{
  "d_model": 128,
  "activation": "xielu",
  "positions": "rope",
  "init": "uniform",
  "beta1": 0.95,
  "lr_head": 0.00669,
  "final_lr_fraction": 0.05,
  "doc_mask": true
}
Each number is 500 + 50 x the weight over its row's rms, rounded and kept within 0 to 999. Layers, rows and columns count from 0. Numbers have three digits each. The size before them is the row's rms in percent of the matrix's.

# up: layer 5 MLP up, 512x128, rms 0.163, rows 52-104, columns 0-127
# down: layer 5 MLP down (transposed), 512x128, rms 0.155, rows 52-103, columns 0-127
up52 039:507499480444439402457519481510559416485460521468505386561473514536456624369488518473440578524483482510498486518389578507506552501456486467486529407549508575471456494568570490516434541480397476538508557583538538603498504401436560484393514496562442509541462522548568514570564478505498514551560556470542521515423416511517536466562454457500523512513513521570570542431540567447539523492516
down52 039:507463531404539530441553436494469497529457535513333515527574535395572462485483365405579549573462424557522545437485582484494491426536554543510530524471505463631526461427555397470558569444496551576511478559524548540464495478531520488509481499530492422483461494549484422479480492490471512434433398551515540521494453497488500520449539592476459478565508551452541519547516424451469489512496
up53 121:505492401590489511481437519540557530589507427586436408486436524482467482486470477533456504460589499541480585541508481475404533478455532469461472566507484513444507492562545465464424602432569557451570451428507490460484511530554420571460469505504489494551425542477481440568452436507434476478529470444471491494527480582450574550513462416532600504512582650547493419590439457507482475503501
down53 115:531481522459550539468457553515507522566442541513508518543469449583466513516534425527574448504474543562493538409502407582444478495442464540579547511536554668493428437465506441515549536542508475517468482579438594468620540552518511473593518527422523551530504490478429538553493508495424568534508533525584502529558524534535512527463371499507419541481443513521495571611426467566538535503549
up54 119:499465538572530575507509557544623554616519471471515469440560535422506436456465421529506557446431479507572474524467490526408458523540506547532596441507442473440501447539374552379456495455556488443509612498561546532480550506463503464493542454474521460450551428555499538504518496455566421516491469497516517518479477619478557530475496447432496453487480582538498416498444492506395492602477
down54 105:541389487469471477493436519505492523423474439538489469394460567509523492527586586499507456515506470442546494478531466444425580481432529473502476538638494485535554440496533560454499494481533458568471430555408519490517528555466452452445475593524494468529491422537521515471405545523489537398519434536497434526535448468594465441577582514471633416449431502518412496423489434487493513570465
up55 129:451489367421490535473537511435514490552520442582442464422538472511573565585472472496496442565524577564539526480541520505489521538472493570527458470587611589478464421465509512525467494477622582492518537504466414507504460450487477529463480488572489563565567469664524508518529480522444468437395444424493521513404435472515477556487439574507464490514563521523417507469457483536501431509514
down55 117:513566390473494537489511501531520524507533426519515516519469519509532525512572475560504392552439580433596462512501571509472524580583467447555562425488482503459522507491505424582518445570420550458434487480477488555481552483463551476535565518476536575541609466481548499552446512557539551520520521511532460522486537459565664499506507520516382561537495554434542500412559574370537460442478
up56 118:511505474436526469537462467521392614613562544481571473559429582537487473493466491501462576499509583551518441477494489561520464421557621534509565562529566602526516462513461477532564534466438476432549479516525481537445510417423499478472547452475490522539460485487482554498485482516538557492514451475510548450651491411560512424457456455490440382480520542466623502546451451529540484458466
down56 129:522494431482581458510549531444570448525386444527495520422442561514496460518500513487563552516447468561440530484586425485532541526566489556491550547559536520430542478474496570455546551452411472535468521621458459537509462526549552610460495536453456475506567627490565554550479503536501514602516520523526502454426529541524578469436590484502515478507539539492595413548449433390495465580518
up57 110:566537498422512612484521439500556462501454448500531558574528620518536595549499557525526471564436527473520547628562468515575440457558461392513472493505483455420509497518512447504469452514452492501418474461467468578537546508430410535422588535555546538460511522504563457512554498429502499461495473606528452464528506473519497385379515512540496498519491518491538490512546503497470453498334
down57 111:515500565561418493526419469482512508422504441515477489453535475481477530480553596481532554459521541458471502420500483515455626545421440456433424506459500461447462559506533476500541633461458478395515548564442460469411479522466594471623515450441531476521444475491455437578561450553477402463538473425519566517566433537532505531576491485532599470507459514425502469468424487486431477495429
up58 091:486431492424500487492433530578531534466465526579435540508478507502521470519379530373490503543516548523529523501562555471511530511592550498470482517482544490502575538620481420481508507542591533429550495500467436466555486382463459459438421516511528512584447486448573486385495534559512534479490481515517492467496519411515479562540467471365410488496522606395584496465538489588439471465522
down58 084:525508500533433497471436487406433454546531491494529469424476523540448440490396558642410456523456498543451470374546607544472467561488390527498467496512456587559500475530391503562470500471460439511492539500496546491483551486433499500480559496538590454428522490501505608524442484468424445562583440496488442447520532507518616483488508538566523403535525451476592442525494506510477475444479
up59 132:493409448456580552504450556519463489515468589504418472563524390541494544512480556468566545451437468494432445472535428531537528461511491466541531476505459622534537476546491544588458488524493578448529562516445485417507576592539481526417533500478449537416538422498499447459417510421439441541542480488499517463472454518495447605591572516469498593473467583399518530507469597535511523533435
down59 148:473407464549519520497485477519475505496469593446544569448587468529561646502517537485394620443520533519489590474478523473483519547416472514491454439517445398521600484485466471530468560507479525561452466458540503510482414442449506493530520474494560486602592513529522496580482542510502485479505507525511510475490459453499451518413502401496556530553513478401599518608453527481644505452564
up60 077:493549485527518563500598483529441463427485493563554489469532510456649505482566470388562583470529570432447535474524458535473493553466572602507473484496495517542423413547539504444463462512533603584575443558448439404506500447561519498519451508429518468467374506426477543596445494495553543572426497506505452486515493436443437522508550556501469488447494543448453575520560445475481466518538
down60 063:471388525495482498605515502536533407545509531463495527572510478635564451652508524531448569574516495498513541543580508569520460529474479518482452455475414545609545524443538553485454545576541580434420568483537542492487466447500498512454569559517518550586546447489500422468479535540559502539571513434476479572461503424497447475465414468581561507517464516437503482468503467589456549451541
up61 119:392478541421496518579484422497503471487400513554558525538472535593566541542519514510481454550499432403479575468503597470497534579563566490456461603612498427519532554538480543538519445584392536457460448517502475527552530501452418468539491532523475446493466525446393468463558483438493536462553524518577375415507516484558512454481506587479474488487458473548491523523535514551436428568448
down61 121:474417501499549476497463484397519400417471505629516547517485499534422539528504619529489473408431592443514446515409460460530525493395464500475485510636423539488435470491559537571534533481438439471453486549580613534497531597472492535508481501545481405529507550430473446465436461496437484477530509531558484496517441587574510486482530499573545535507518520586488543548466450476458491501558
up62 104:524501472543533581454552541540536574453358447527475558530468445487549581473500491472494490487438495605474526556521482440518503506568457503406511528544516471444501504409511507472379578462435486443455524495438547628510593484555517621521487483463509586450429463463596491530438522437515562502390549527433520472548503525470574453507466443532532512492471443467462466554510451433567477575516
down62 132:572479493533474524495499561531487570516486448527617502528491425506588413485472458462476567496504566484606492483432488545467440487580434525482402627488578483515508508447506435506525510410494522439474463480530538480513420492492472466443522553449514487503494444405579491512413453532542470466519545591463471531484521535487502547577520546501578447585496628369528615492546442500441502427501
up63 102:516451454490472553486440518455480458499588437533499454559490543553444527511462557445572548506544493720505434528505441481474530495555567525438487527525590407483507437551456453518494532460524416425422454494551476496553515500374501386492512507452514567465558483436477456484437452511509518520476488497575565439505456482371534491488539466559598484474498534538410478567498484506482517430504
down63 121:575443453450466465490552534436535489454438431517561464520553513431501415537536351412507476391611423591438478490507526551522490544538538417480397519501623547513565532501498519512440507503521553468445437441432471428574490504521495487550446490459461550509496483541565516543487492583457460472397501572508517456482600454462512549451463528536555526447545556575544480474573490536448485514513
up64 137:550446440485478503628570509508504450428487426490523551468499528429634510563489524560587561501507529540540515433410426470466538589435385446529511449550487443611496508502427452485539466508495564417533515457492484478457543458464458494545549515552495470515411467591427464553503503463491533470442510603544504440553533425462569515478468496481527538494539412573448459548594493429509438511516
down64 136:446482534505436448483558467481538456541430469535493593573474515485517569563444469615478492536457576516434542579481372550566440466446471525515512536574420486458568475463521508496438478489478475510443506583484512522553449582435460584540556523519531503554449457453486498387500610577526553557485553531564531535482458531471362451502572577448575494526530488512486523531480490510540395514432
up65 079:515572501445562572502501526440569463474531475460442521492599504526532487488540467513482493508426486395503480553486455582486498548595527459490523483456560533455485526399523551445533418583525442442388345468558518457450491514553503426535450531515560581621487540555562530439570567435499554457536489535562413466457478498400458423543539510492521469508528586528554456429481488499463499526482
down65 069:482483460574555505512441427514472398551491465535589521465485575497495591512495622519503516494466548452529555450472579535543529432553551494473509501551539578454544400407498549639563541479491516439509516478563499514515550540570487555495487529609442368512387500515534580481457542467543520505489535488465498539486552424520490488570537570408537555484466588544538481488568442489556465554530
up66 087:522544477533495530539497467506587469423459516550539416559507484551500566473536472449522544597464444515619469568554440558466480559552475430474488474515479517544579431564481480490569463527535534505447536490488634539577495467471441486537618483479486477532444453467501420492514440421471598457462497547516502530439482452431496491545438547419479433561510519487612518437574501473498459340471
down66 081:502477536478465553527537423499453444490484515438420560500534584431411419567493491568403540461510444527560621436539421545542495400449403486435521461507486513475483595526541396472432581518404486487526463517473469427456411514552618453503490496512473443476515512558588557432485576499511514473522416490503528488518591536562498513473532501531493536558576521438446469564498476498451458519449
up67 083:497437524485459553474493417504507583448403489567555495500522472549395516509553531503501519550496443555385508448423481526502414520571474523556503547564533417560487466463548508571444491510420486457467566461486456551604554526477475444500519527461598432469511608470504626495511587559492534480473533435439471482432425478396505495566447488455473532483492502579464511416518468545413501556578
down67 084:522493480568563525452620476500544461453523623499518452540554604523558418523521546492502565481469500520517489521493595558547583490516512478520442509481505511530503513527524590515547554498462425434484451527483480591507563577428465510458496516507600445514581522476505514555446579547433530531493486543588440486542520481642483438562522534505542501509408450600447445481430638499501565547523
up68 107:427508480483492553534507447556575648541527395546518449554450503451475525486435504519472606513464440573478423526430482457512483540495499520522574471537536509467486528499488541494420530387583467488569551530470498563600499469502443521540581459496452492423471511583474507433478571538404504547493527469452537389477488511554492426443519451423528567589597485572420553479558487473452501511453
down68 106:507569471510487523417524542601556440470536575463551567416497542537522497548491499430504419376503477596494571540544475537472467469463532462483493513521520557563438506553484515483504480560468416512467433465450500459498500654426500494441542556511546513529593534463498560576455540429510472502516510450425531497466425409553541453574475560426465516518401501493574536441483530488447522415617
up69 058:533417542528529466504549455529462535568416524503479516491533465458580542462472546499517407558483438583453429649447509491520457476527563589505450561508519422586436479514552471539403552460466609517387474498565448525532424471432475501514467496577479446562497431490530448543483519527486564472487427526500522509426538611432537500528542540515516482494434514388497558562442427513528472433521
down69 058:585507541500482528512535578388511512489531511499482487488421522485478577488558499453453549521441539497541524550541493502481516477504436544489483579529599597501572539494563439448485489505433542508573503389577502471503529397541526512420583462432412549480603544507497594470543478438568498502573555544477562527521522462564452485468636539610501542508502537457451559546511434456504465419410
up70 117:483580429450472548509524532431394504474472558462648530568521533562633396477586481490550526470487518545520428409520509506473574508466531491479450430458497556549497552475533551429532512493532531564475504497604429415518453583558395463396573478430546442444545475474582533475492563492490485511490369450491476513491510557447444507503548491494464553507462446496549522479529497502489492560470
down70 119:429524550429495499536476425529463424436423500493518522487417537504551528487511523485573328567512491529525515522494515425457517487486592494527443431498472507420499495562495470473584534513472550432533469463468485620443460452595475514514489450498454550492554429465510400411582511489454471471426470545547538558450454463506494541495504451495532478461608518497366426583520494433446423548459
up71 098:537475464499483464480505497446517537507492479531586507484536521493483465459495493458508545374462619509452501489474519481429423515396457499429458502569523462506615528443581481509536529489501538478477530524386479509428464507568587452519442574513489497503461523462556496444443590486495451553501423532502488480527601525430566448491573412442580488522557396543573494510445530588494554373604
down71 088:532473492523526599510463581515616516470467484502497514533509487532442511493555540488411462524497456531510572563560497394462592431477476475509492476631484497471460472476452460523474438474498598467528468582498441468591500430494411536507507564501575525445581420536396512457534529478529520470536614513478547454452412442516504523476530541442450425463470490519437348450525466495445525546588
up72 110:440551583465523500512478555522572513558431481557568496464519454496439527468540420513475472550498494490453438477507578541517431468553563408448503548518503518554505574486552517495517513545570558549555516472519474495512454453500522557493429417438478463515455485483522490604539528544513544481453448483473458394489403494536554632442537468426609487404492397499356394475465508437538436506558
down72 104:524445540417467542484497504517530487477495475489411570457480462505497513510486524587498450464612526432477468434519464475534424535523412496539485454451527553490443451525455545553512420470556460422542476444448611520545419433505601477472508630584573546556508524555496480458457488535451502568472518570453446549505524405416455535453460494483412483625546466479513510478544479473600498385465
up73 116:588470523433440588480582436530477489526470482516562530554422526527494490574503459505586461526520486479472484525469526487523461495499469494474393426508495468519512510535480484517483505432536502504481526563564559446559494442503397487611550529625493513585636421405513429525475483414492436525519432531442529536523581494420375423470560537510538551511592428516483501482432538562543528485437
down73 111:532483459523526524490495591475596515459451570428458476532556457617486444508503454494405527424419557499431557539595534518477541443467489497557480513519527477488490498533486469432488530487448591558536445570440452523513555491544572538483462490513569512549491457365484565569543524484510518502515413415502492467485508372526530496439417510467482437485446571655529451458490387473527508548528
up74 111:513438442421477564487337521424539473459419575469530516459567525563421514439584480478547544550522451471488519516447467544540502510528539474475498497578454583529547527494509501551502437536517484536497450575548492532470608443430447511470553454552541481603521455447561429533556539451492445512567412451472498441500501557593477455445427572469452592454447412488434503529509480572502457529565
down74 123:446463535570553505514468371497513337444509477495560467614533513528530485516467492524519550469511548527515393501463517541580412464479590450567544509534433491500536494627471508522526478575470436413463574564503478460452469568495513522517434439529474454508521525441468478527519450514486513538563494526580447513540514510533484419481454527596508558504560485421523453550556506423484590550628
up75 107:524474572470474494486509531478492422556530461552539500444530470461503536564463482598458497460484485597476472487533561449473558424432528447597519475505423537492543538569467438562478471500448517526498470562475530450468556475598469548569501417547400502637353470429499466594405519570557528494476495570445521457586483490552579503476503466554457449478523381486457503472425540483460509542491
down75 102:515507487459625453458504463523576572503487488478474478561349494470534440638478494548504523439489484457483480456487526495483544478622533410551466559504442413532527580454522447492501485542451530499518478549488461543570532536536603449420496512543580582442470542471558496434459478548457416556518518601548511536469448450468515564471400510484486458496441491595528500551492597439497543556471
up76 093:493449468526540474412514536508535542493452534419502500528558503546577520415535462482467565490476558572491552516566459453479431536556480529466478548585503594543518512478479553444507505418449445485523534560482552488476587518556445472504575393510503676466503465442586455492512372445486490457495458436520535589521464508548371446537459535401483512499513542485449513570424508501411447486524
down76 090:477458586587449493475498473464523487510472493493521516516591503454438538509483498502442529552447451531446455447466550598590464510446531523517581553448480478451495449580500509452498416556549463482434555523590424478463498576460555433519604595515406560510561452402471499565522532494447484489518518463538602520593528486490450531489530559550501447512593535506553529494457541508624648514488
up77 066:505501503433487482532450379462483549519445468563520504484578418502503563454399475466447487548492533460535502433515550400471547500516610449527619472579461478498488461440471490480491525624535400427485467475483500484450559497495414489556501433491593459544472552454565448558452661557534533420476567512540520508501508560462542469556549443489543520514482456414514437436560509521522555521532
down77 062:458553425601496425560534430521510512582558578476551484515568557496545563549550531514536568485463477502489533603499526514577458500520482510482463493488457545494514547571508514569519572540540474531435559518508421510462579497526431514500442460541568459494450548545489560542445479517490503500654506541549559489423511633579474539399408586487505623464494449487519557583485454473548514491443
up78 101:514446569491569444478514566512465505522541497535590446434491466452468403523462442456511569480529506382500489436432516460501530459474436485514486540486415466542530511475534498463466469479649446516472483460482562439560608425432595439497603498609470501429576524569573580469470516496530484546521578523513522486519522490583511581524444551548614552511523517443494593483450478486506426528518
down78 098:596536605553392539447490505508485491468480540494544638518502517475485466471497482475503550562420504521502518509478424407552558476520545518523492516484595571551423547523471544474461551498450586486596460456539496545479575572489539479420415463479534460535426463485417535464421439570439473619477548541504458503502549423438612457512593487430466514523518469554506499515454425496491503447424
up79 115:523483489436485519584511464432541477435436507424581505459491567502542488468500401519509377547476540536444513513512516505425437421467401495439466548517623564537432543547409548487516484577503541475539564446556453494441533495444497445476432520567549451550437531512531570552566522520601482551394480566567529449436441516449545453501470590496535561469509408428491505543479512538565485514533
down79 102:484531448468457473448485518437608536591432421405490450516404482485499478470421563537487447476498401577670470470500490468446503500592476512519537440501508474419539449485564451376527479497504490518499480439512500592539515515499550563468457450555519569491464518524475498521499501406461466504459544543468441531504470506568493477468567545456487512482607458589556539495471498504616492398586
up80 086:512497496450521458524428618450546546504568537341503530435563577485382514518654440419528474521499564517452464428527534441540564438513512526545477497484456467503547507533496518556518505450487401505502474631483525460482469400484510540479527572524475564466447480466496513496479454530562484460482418514506593502470449463615429557507481469520478512476521560510493407534531585502512472562570
down80 071:431524467468479495486494572606460589426499413504546527477428472464638532536461490600430508450571550462478480513473527570525499551413574497507562516412455508513519442496490507478432538545535492535373585463500478447430435453453459503487614483469416535435496532457463443461463450539487568554524519592516468547553556529389542485501492488550450557624512469487480488497527454448496510513549
up81 077:486462500475542524460533517556483437517498430577382507531421571501433456521546588552513470511535497383491528491462520457432548504536553486478497447498469483613542383576503428482477470507476433612486399516485503515527516509625472554448565517563519491353597535390574477534561488495544425528525484491429461484523500545504491510501517472546439494514411603465479521465524485509437543506486
down81 073:438467489555511491591550525514484525489512540553486555419438560536587463478577548501454470494517409484587520444475527555546556461583514469517465524503605471560474537525424556559469466547551545448552556500487490491569470536520471514448501459580580487402498561436495551566424444606566522415502477558534546505503416597591477471464581536433522559485424426535564496496550558496566536526558
up82 065:577488507477505558420460515462635539469529445625491501479511601484567569509516387424488472500469572567506549525434567561550463476523522436512465536490438477479447386446451495471491436466509522432466490515584445435550444501415478490458549489497442596483594481451570456505452436585515538527523473540562514435498541559462472440457509492532592491582478515430530479538562531492466486523408
down82 071:548410488501427569611549590500407513487476516463518472528600442498465505472514444416491492512534491549501547534528520435500441467522381554484498591452652511561506556459446578465454525483503538528451535503461497572500414557582511547596473561431474552404517533514454491491456553506548492440569491535580474576514596577538553560490514420503547458523455486496453464458497511537564499510451
up83 103:518526539603485554487503602583533470545444538454342451571435550532460519424541484518502534551477462467551506514563417472515491564448493457476547534495540438503524502458499512496520564507423585500454479561388488523549478642537464525563546481532480510531484436561431383468418418546438525523491417582550402529464485529452510516482520498438473501465521494529504470559501436578481424548511
down83 095:583543567489427526468547503451480513536607456528566455533533533441491452628547543407602471491471443586530564459416456553454486435378550537543379486446484492509487501511490491551480484567531490577446491503570544566486460531499447508567480511604615461476485463487492468505496538551419481514452497505421423432563502517536501512552478456571440508484533477513561575512530463472597548480454
up84 123:481503457440520550473430505466487502474421538543581513514579529550509477631511486512452475472494539546533484522546458540499376507420444558486489560540457572493595513459531503507529518525442494446493544488417444548515452434599505594479524428532496530604518400547559515503503596522559397608420444546506501498482456532443529503470476392434419491504468576504461417453470502406504535502464
down84 131:425578596491565516536609508497421448501540569551466618499546420474483479420521532464519553485490484472528527479448504482491511552501549598570559425501526456463476456533535504380478493497541440507496448372508510528430581513425457524505439489428388482426530517472496531492462531494577542467600447397499522546428561473541572492608513455503549500526424510501479501555527524523414512506539
up85 070:521519411472539531519515543499568542557400478560551428530430537442531527417422479493455371526530481577444548463542573521513499484482590502483485499522490489455518606472420466451461598546518428528461502502458569480482555526524540521429545457472455480533381437548597451524596544514484528468462430558444593536489445616532498444458443493580472500445475425523478499553525504494493524572559
down85 073:458497586401538483539523525550439428382551515524464590541471420451536504453497460487436573483502435382582495542482518481441474458443470539555474522458466470691508539445565487591503495429499562485489545497559474484438577525547487529475439441566578462540542464518438493484484464483460430440521543564495496531436508507472526539491435577498545480564506476482534445503448515401574467510428
up86 106:479568492428521504427543421532513580492479589522581558507452553451520522582480463577593592420466485493485475561499539517458510470513447561508470470485490514541482400531545470509411412426383475518521438612548566512467453449579383486450476522606570519504545540541405549567506394454525525520506449440539492418520492490527511482456504478598530487483472418494533525506527498532530466442500
down86 105:500519384519513498507551516459503468529485464412485464565504457533513418472372406484523444541531463552449503507486505605441498558530464584479514588606470472501477509456413559432479591414562640553398527489581508532491540402537491523476452525449533428454430498540553521501520527415499451460498523601524510474466492471519515586481526444495502498512497506523513567534566471472425466476605
up87 126:417560555429507534576481525541517516479512415520483476450475546459513465481452497382509563460429587513501427536443512494565589581464541505537558529519535441505542514554500453439537569479558491385447508483586442522480551507397516537482463533441539453504499570666501485449514536443496445568522459484446559434410516503457531516458457441396506478542559539560495510566576407492500531495539
down87 130:465531526532492413397586530508547540398533542512527536467421484564443469521588519500458494485554550512493513466608526484506530423499474494490520522540535582477606531456477462540573461559424457557534493514504488450459449519538487438499532444557434504528410456456583539424477530492407386458561421556458438467540508463466555377543475573466477432511454432524470451392516578513483448482524
up88 099:467588412552402457424435499535493493458501485491466538487447499517443471540509519519484573504554475559444467485436517478529560501504592461473569476539571425516485548531466488544494507484576468556456645464508544523592485511424551411491510572541382503522423520513512498482484549492600580499503423416522483372399549552598468454523499553463533480445545546452534511433510473444590515488487
down88 102:567387518495435381518533501486530564499508458463480548456538529505482498511527512452503505463503424545418449580567509560487478437465508561545435579540480479553552445565551519493470510525438506517520430530526509437435516528503496560559502547387424587507535479392510400599454456557510577526441368558512492557470604458431578553533545480468437607522523528510504440480521509462501523479546
up89 091:513489485509471454542345464548501533498525504494479570490473425509494520531488555494475400480502581469442515519596521497466539551517599512583531540535547530559428490447549520427565567549456525439431510551487533523560544405402464401537512521510535479528512515502591561498450475494441458493505442420485352519584527506509471560444500538459558433525513456498529407477492514576452639521482
down89 088:549542535514428499506543577515430574522551530528460489479555433561452469443470496644512578564479494426494576572512549536484455552590553512535482507479373525531466486613534557495512489466567642471536544577502560502466520572504482490421465524522552551522425529559541454618478465569452488495533545534474570475544562538485604515529559511507486547496534442497527437498571463503572502486433
up90 062:573442461525482544431424549450526569469447565500490522575499544559524495468551550632509529535482507497515468509550528459386477515426503507482569525651566480458531539468594477490509538547436430472526541501553507454495495550485411413458503496402458486465531464444469540454511488464463488446538417492398385573365521557467466538573536543485550554527493540479548556506479508545484468436444
down90 057:495497551520424552481509604523502476547381530506446618463541489533423572540551532487524493554531472501518498538499513540511534464515489524460474555474497511554468461588565433477583472574495592560478466499500513467555506478393517545497665502461518553465509584391487477436485582430569489481478533501572625534550526429413520445484440446580489526396481484485490517508561486418492488528500
up91 112:442516511494585517421560438368398472578560570459436515510516485481459482520460523428464477432442535552454420465539528489525527505501591494484464529540488419541519525489556495410481580523518521505466477485447586422473431574407471556524469494580469505495554509511409447543460543544460510538507381503575570470417578604585503571548540550513414456499513503475476431506538469504528526457449
down91 111:555570484551492462546489522482535535535449412472487567491481533461471464487544533484475499444438446544395597495416541402423471506617493508477475473471449485576543409476551441486431465513422510574500530407477550400438482375530521550485507509535439464526559505495523404522485444408469476488454560456552527510543422450465487429507526502633518473506515426463510461418467531570546558499450
up92 077:429540486463561545454465540595563448484395520497449479494558463522531411469485564493479426465513570512519533505496539455552480411458550554511506519533504542465603453530543504521630474511463522466397425530568473507589403569529489472450464478639588439559493465487538476441538607487483489510545512501510425441489461527527596408476462488489447547514450468528450415605504486483476514447506
down92 069:437491493490602417395536404408387482464561592582578490472599512539450512529519519469447457481451466477535404559451497447442418521533530550568520492503481594444514480555516384515499521514496470564483529524539536586514483497492452535515449562428476478422481482441503530514521457503468459537488465398564477590442591559528443506499548547511611541471463554552500466488480498542528511579513
up93 103:391494538454443555484521613557476578579471526459495493452511549473492529480503471635466415471474572563441467413542582481560464503479535469462496469432482445514436559512471540565498436493607495390399476511532528483484594453540438522477560469535456524523449487526578499535530542502495533567479535549405473445545524552560433616547497478529553452466477453476454525498391435522513498567498
down93 124:526429556395459472507477514421565547423503507479556405585482397427476540481527489497536527450565441479508467480450505517447490405545588411483487456492527499520509560594497549526493453439505511472555456454512473483541461468536557468585547546546496517444445506502489479507528402500420564646484479485523453482435504507469485524440562431507531442627500484599398493539488470441619460483495
up94 131:431510635539528508474565577491467565467488452390530542554553535456503541463525500477447560484488420400425358563540456532521451424521506489496484550495468559562451499455567488494486541551442547582461569503405411479495542499456533505518548374530562512488427416486509459412489467494508564478472554514489471510506543482504527499492566492507576503516571520502525454541529451520446505611378
down94 148:620490466409512518434499500483497546522515447543500480488516465628511511600415571526513522460500439528465473459493530523568492363496490469496447535457571523501538509503535401522432517530527453510457506541433456472425422484498522459448537527503505512546445525540556452554362406492538422495488508423428523475487497522424462526511565514570514335510557544457464502578476459521599436546504
up95 084:476443472489462544570586441595536447431519550469527564509470464565525514386472428527481449463546505433516478377487617512534501487457582515493569560504437421521528480437562557507454496450491498453503545501487554505433517536478432410487535501395518539479494506391608481545601501487544576466499474524562507506543513469539595497493518527478461412530562469549392459500525481569571546437461
down95 078:488564545501500506622539484520588568528499497466554538504572460523508470465570520528484463502536523383545553549588476361561423556442547524551548524512434518488454439569453563551454507478411520475450518513518505524436488441462397556536484539538566518546433487502478452519511503517513545510522607446492464489536525542471406475496483573544403464551394469481493603528480481515584432598434
up96 041:580548472519534476554453551539611512483432379597471483524521533524515475444477464470492414488433472458552502492552531469483552524451546458556557425523512512459547463421548531509461433491432391462589560395485459508410448544608534461536472509433578551514467538532521489541468553453551487444518487438540484465548523433407597543403456467488552555536492461511470592480550453579505465523522
down96 039:542476485582471504576525501510487490526400481399567475531559543547544461496563608523548520549470580516536514490617654405496470468532423501579540478535486494513533487616555496495549501511511451448497593463485482471475515543450426514483537509541472389408487534514515526476611449515519567477539482540454494511524526449511417450536499435461502492389513528522555566478427421491465507529393
up97 092:593492550458454594484536514469576489591483485447432479486528483501501507482434482545567400534570555521493519508503472479341510473502461395479595530538573410498453450511534523490492567487649541489537487537483425443419540500539492541486488509486605475457469512477523494537425422387561471441488522379475467582450506589472513502505514492484505549446558567478545575546540493486485536468524
down97 091:545445514486510475483466505511539491601551459434434452545506480600631514491539504560484563473533546514489419501511548515556508425471496545416616487517594500464525462623543543473462595504562632444496479429466360450494544472485508537566526464488485522495538595441442457457474514501515513515533476454534520551491481579513457431538413506530476485428470513591460507463445461385486465519535
up98 089:491550565514581481537500431431421509492521455563504510489504465527472415538527442501408435469586535617462512499497431491452477477456515528511421517496508506514512509481447592379492586502462444570505587424453605561514533420512519521438541454567512416551440514441547599486471494587490514482576473535443495489550585481479462484466523512444523522513525510678488566441460522468444492478464
down98 078:467494584514541577457491457423342540478446489535559501520497478576571510529457458466530494514519440532514415381526560515512462488549497423457581516564547472459370566460457470520427476455575541482505418515610451550514449432508555520495463481514526491585531540466373521486528523507405488519514528472518611435535487491452473538425456415423513485493596514531498445490533480489507456497462
up99 122:456479493497422489505622488522498490406445610415535528470511476462505613506430457477511473481482484555522442448471518500489491523576445436518463554575510554411554568517553481515475501444494440547533521600612612495500532514556436469507432521573611562532523477507432458407435572520515540422381450484536541504474462491530470483496541505448560531464531506458557468453573474595486439532495
down99 137:554461486419463517481601573510516435539482484485501449549559456584489446518454491542422449540523482555416523422424393533532577561435483548494480484494478512417411455516505444486521493443434444597563520470495454521510539536667460545530516498484513530519598465476502437540516582568494553486510521532491426463500534463442548475541509491470539460569477432545575439476512467424449360451501
up100 070:475549401502388431492470404462507478457499451417566499436590452510415499442530562444495529522614556501473476477456429538434481448517651437497542497478501484526490494540503529561486535529479567624463570457494553424600437544481554518535488498568459481480516460513420481468566605497513480536445478521549509466524611467418556522519543502531550458506605502495455484540504437447533507474519
down100 068:449396450486468420572473489404504494534526438498503515419494538460487530544474457463461540512479324553448512583465501504537460474497461540478441492469523556537503507508445443487472497389471449487440421504481527488497503568536562482515524460500371449485498375454588442406414421606490530489445433472477508480531578456542510553476639495554474535519526514544496494492511445491538483588509
up101 108:471540473468404532562523650563532532492465568577514477447482430489407541568575544463463529467522497522488513486495480493501510502481595467415575422408446451525454495474493513462627434453510444534485562463565541558483509555502498498447553531568460439463437509596469482520562473535555554474488485439475514412395470565461546482492517520405568480487483555542447510458442521548611424542510
down101 106:516417466509474467476572432498503575472506517427485510516540502439532514449460503556562388564487417518472446572481537492580405379500446591498459521496581505530554470563491479505445532439475418505556468528548488457518530536459465464508455547488436554481496448449557356572439498541513486533435369510516450470447493513489537511484524544472557574541557511604543471450608535431582542463494
up102 072:498451391486492469477435576564503544532479502497512508564494529495574544583524447528514501483503487490484436578496462516449457518406504470506541488573480451521432463423510516598491515529609469448477452495527494362422550558534543536487452493500553530497426478503369575589509528451492494411531454482373436533567498498507411541470549563509550489563547476624491518518397481472502492509598
down102 067:569509551468509567585504506610615452538498502459459457546537528477502522513541557558464545542510514390486540495509550410538486468465453592555500487522542487461400483529525480517478524453515499506529506442507505442523527421457525444556544509503542451527618509415416531388504592436529535536437557470623541518556443535415464443527482450422385482441518501513418527458479560484517585545488
up103 109:487483460497516538462580557458569425459517554577623567357436580434506557493514439576509514500424488607494445605536517503511503452456467543513484560518519482516488471429454430517437457505512497488476433433516535433586460524458527479358520479508578502500496469409509551551564541478440505536525510428494609438502534371515508565498515500571454483478470466507524485488556528457577499471495
down103 089:558560487519494556473531444477575504521611521480495445508420488500506426543408473482460478537566489404550557460576564555443428505416470565372503505498404454458533525423427550467532464474538558496447499516460511540425420484475445465516424547498485536459468470497480464496478591506569419534529388374511553559547495447510531603577493454426535486451472447504511584456510491541510474529473
up104 100:546496479412546507566476581589515507461440511458475456553570568463533547569542479450497381506430550455494411468411410501477478500530538450461543499552526488579539470536514482534477484550603603497492487520455501555593514445506495464487490510525424517527521504537396603505407465436521525514486425443477525457414524391595457528539500447468483539465528593551543563528568575446451459514523